From a checkpoint of a small transformer trained on Wikipedia.
Architecture: LayerNorm before each block, rotary positions, no biases in attention or MLP, untied embeddings, some layers without attention, attention sinks, value residuals.
Training: a variant of Adam for these matrices, 6891 steps.
Each number is 500 + 50 x the weight over its row's rms, rounded and kept within 0 to 999. Layers, rows and columns count from 0. Numbers have three digits each. The size before them is the row's rms in percent of the matrix's.

# layer 9 MLP gate, 192x64, rms 0.192, rows 106-133, columns 0-31
121:507497456492520507472467552436463479560604413520563532561471617434438473448566585505489492455459
102:532526464535526467486486442448505423530589463492496481566531522532455476379393563464447526517573
111:527571576442432506406563449467491556564513475622492574510441563459543452415470558433450461635517
103:406516542548488433436539594393490583643503524428483446460487427482571526453523514450542481485504
092:575440510429444500463537528473510455454487443561510505480484534443547456379525572520543528559642
086:490479573475501397537473523549507513436447532522535471505462526502484598346562518470448400447532
091:466525579428572459540465595515502492479481491405485564535478575461435446554430487581517470455628
102:503538547529576547496506536490562516524446455557468514483480524451544587412504568471338428529444
083:511460450422440537465458468424561610510516533557532441569409431431468456487565566559409538507427
116:412459446485534538454554509461470458497553560510555452534495454523495528467533491421493423495493
089:512556536455442533610491591551486479497487509450492647539481428539468553471443564560456557466469
107:435529485430561549473541536444442529549518436487483533538533509490447498433542522451487554461485
088:425483513520438566472541497465469545525564446453536434501457529534584517543479530540403447532519
115:477481480495521474498539567386471476448489548447436474492387563484530566447542458510458493591526
088:457496534468536583588565441515466476491515535434487465485445512621439482463439543474419568582474
095:437456494518460566500526531557478391519490429536476438418623496612500520435485595425566441469470
104:463463397637433530526492550458548465538526450541492384480516538524527467522454531526568530513546
099:515490408543534528389478513450513433482563472527499499496415521511503450500562496512553496543566
091:580548561550416442497544449560413469487545537461434499435521475492466441512466538479594458559458
092:585453452430392535517533432504560568425507422417495461482540518445477529583544500526487503478461
094:497530430553469538401491461581483538534572436479550470525549509527518475544467509428525444479443
116:512571568489460528463554576523453501477553553504581454390479500461592491529494491432488550539556
093:539496526460442461537455442514591571458468467444522526587408536567593576457452399457463432523559
114:471554535554458571468486574410478465454550502462555437521582460537499522478564528521562510436537
106:435571507449604457496545498496528570438519571549544456460523551513564515504539563512508527523483
101:495448465576500561510442487455479452496500499544370459523591443487534502529583509525402406489569
100:469500567440515528468529380467479533502450520599540463349426568584532525525456427474521490458588
091:499505462577477452484475501482549486583508553563482438454530529549461607390538627411474531509386
# layer 9 MLP up, 192x64, rms 0.167, rows 106-133, columns 0-31
111:406466399565501521486488531568495467521550454633504528487459511511438485428482464438418470561540
102:495515539416483486435503501455524425552533625517545505552603480456498492509360517491456558500515
098:525472495486439480524486467479561588406502520520421458453452480570528524548451528584534529544479
107:470475494509461470476436562452513508465478509588549582483531479472405526473551393513482495557414
100:500615534514489557472461427558486488449516479529439538555559472479380568488508574407491562461501
107:481504487555389488459521487511496504463477417448514466459443503551558410516499423392488521519541
095:579450428474535539518518419463472549520461495532531352493558526575511548487496481447459587501494
087:578371512441510517445476569514494510438537452549486494453505581500536450578569503514495511442470
091:552430513533531524525528456517518569448490467453533442443533523496437434431468374544563615458411
115:538401478419485463493450573511394528489500530517525542517544449554472476539473425524406526538586
094:537443535515411548482523442495559535562498491536545453490501390484456511519491437568521495571374
106:491439484495559469479495461554484489514488536451555502468505468477544562486547606486459511540551
100:536506510545505483530492437518465483572440453476465563484485494534460403473531616420485386464562
110:511531506491537445502587608443472514509503511422501537444456416399563564520455555573486431625518
100:551500525513511587407560525450551492455451538515528535594417413491479514526493558458476505500538
095:468497447607477429503508576522448454477457551540544464479547478419428461560586435552578407508447
098:508603466589410469526518477448497470575517549535566523548425570451473386437460521508503370475577
100:553543502564553438520547485517515492581490461437553485478539522511440546457510537498355508534507
102:486542485429547468469479434590501404475486583500566444498418547487406529462516470568403496598579
100:508581408501475486486530396511505539451507520505431495503465566532552500491448389584520501560562
095:607447555476464566488429503470536471457529531453579475518501642467568509563430406585502483418499
094:480502569500513463456452458604432462445560538549594494521559410529519454560561439439417416531509
093:558450531477447472493509494439475457445487412581447510407467494481519536590540507542487546393551
106:559425486576474543459434519493382497474494344534584456556478566513516468516588515515572487462484
102:537458456483477555596447553435503488439478490504562356437495449472572501537555520437606421508481
096:587505393424545581560516521484476491515551618529528500542485524469447538538531484620470455533409
106:441504465498477500507509595382496530475458468488472480499492481487515579451496602495534531584569
104:421461447519536440459482519419528584547405518600456450621508476546469557458503455398535519476441
# layer 9 MLP down (transposed), 192x64, rms 0.164, rows 106-132, columns 0-31
106:504598436505562474483494505520506457548564428539543479585430503536531484462493571471518484493515
107:477473518460421517503403456561429491492569503481541510648437577498451577490441463549532505483531
097:398561513453565474479460496466482420540502511411586450550460449496444482496497559517528506499451
106:499522397510504503460573567489527581482410469561444492557486572463569546440405567479467433580514
099:521478486447495456471527654512526479476404424533489539539438517544510513529489552497492413514594
108:530510435500583462495479515532461430411436548527491580497473617515445560488559518478463493576531
096:432493467488616460499510473479398505477458485536461545504456559499559538476508555412532410546539
091:510404448508497460480518526513537543515538589525457476474558542533501486522569591438534402581453
089:479458552526459625541467444432513494560483459573515404593558478456514462472515436525477529557401
115:423477542515482535538518506516520525519512494447529548423484478491464431577488587518510577520409
091:516526499582521482486618541487506482471488467511523604426437539514496480512550522460410516501484
104:494553605466527504464511555509561454546486544498546583387494417532484460520456406508474497549561
103:499492472502669458487532499494485473409524520520503518600555529500482536518558516524512441516563
107:404546434456461499472496402561522523430469470611551492489486531492534547525582501465563556395563
098:503517449613546490476453447448470495618457587488515443511508493443485512502585456530420564475490
099:571435513537507543443427454493462517426494566509488450534494587550519466532459532472446511431450
096:523548448516549382390587517466597513551517553439475470523527478452622533568479498453412440545500
108:555637538541538543441462509442484455463565444513475471376474490552432407414533534524489520554529
100:438510467457442542468559497527501577493553452529528457593509491492494508554553513476503486510410
096:481533561454576500502532542459380471534513558515359532464442541525519510447510370472609519473506
093:492473472508563390544418560554512467470470521523422511515514547462521530456475523492473488586515
093:501549488510388440486569516489507519519522478483522547483562417464476526552485472537462551563401
096:467526499547546492480421407540492517526500519520574495436496476577571452534472531464513463477541
106:487436452512583508523528506431475530433476502450469529566522461499549553550440526549457524508455
104:523534564440333470430574456607530466543491451434520526420478455468556464533454438478511475410546
098:459494577486357516484473500474514460603451553425567500409478476566535466447436500449568595462558
104:654536568475533471534401507526522526489491574490455444583632493456414494539460478524514474506489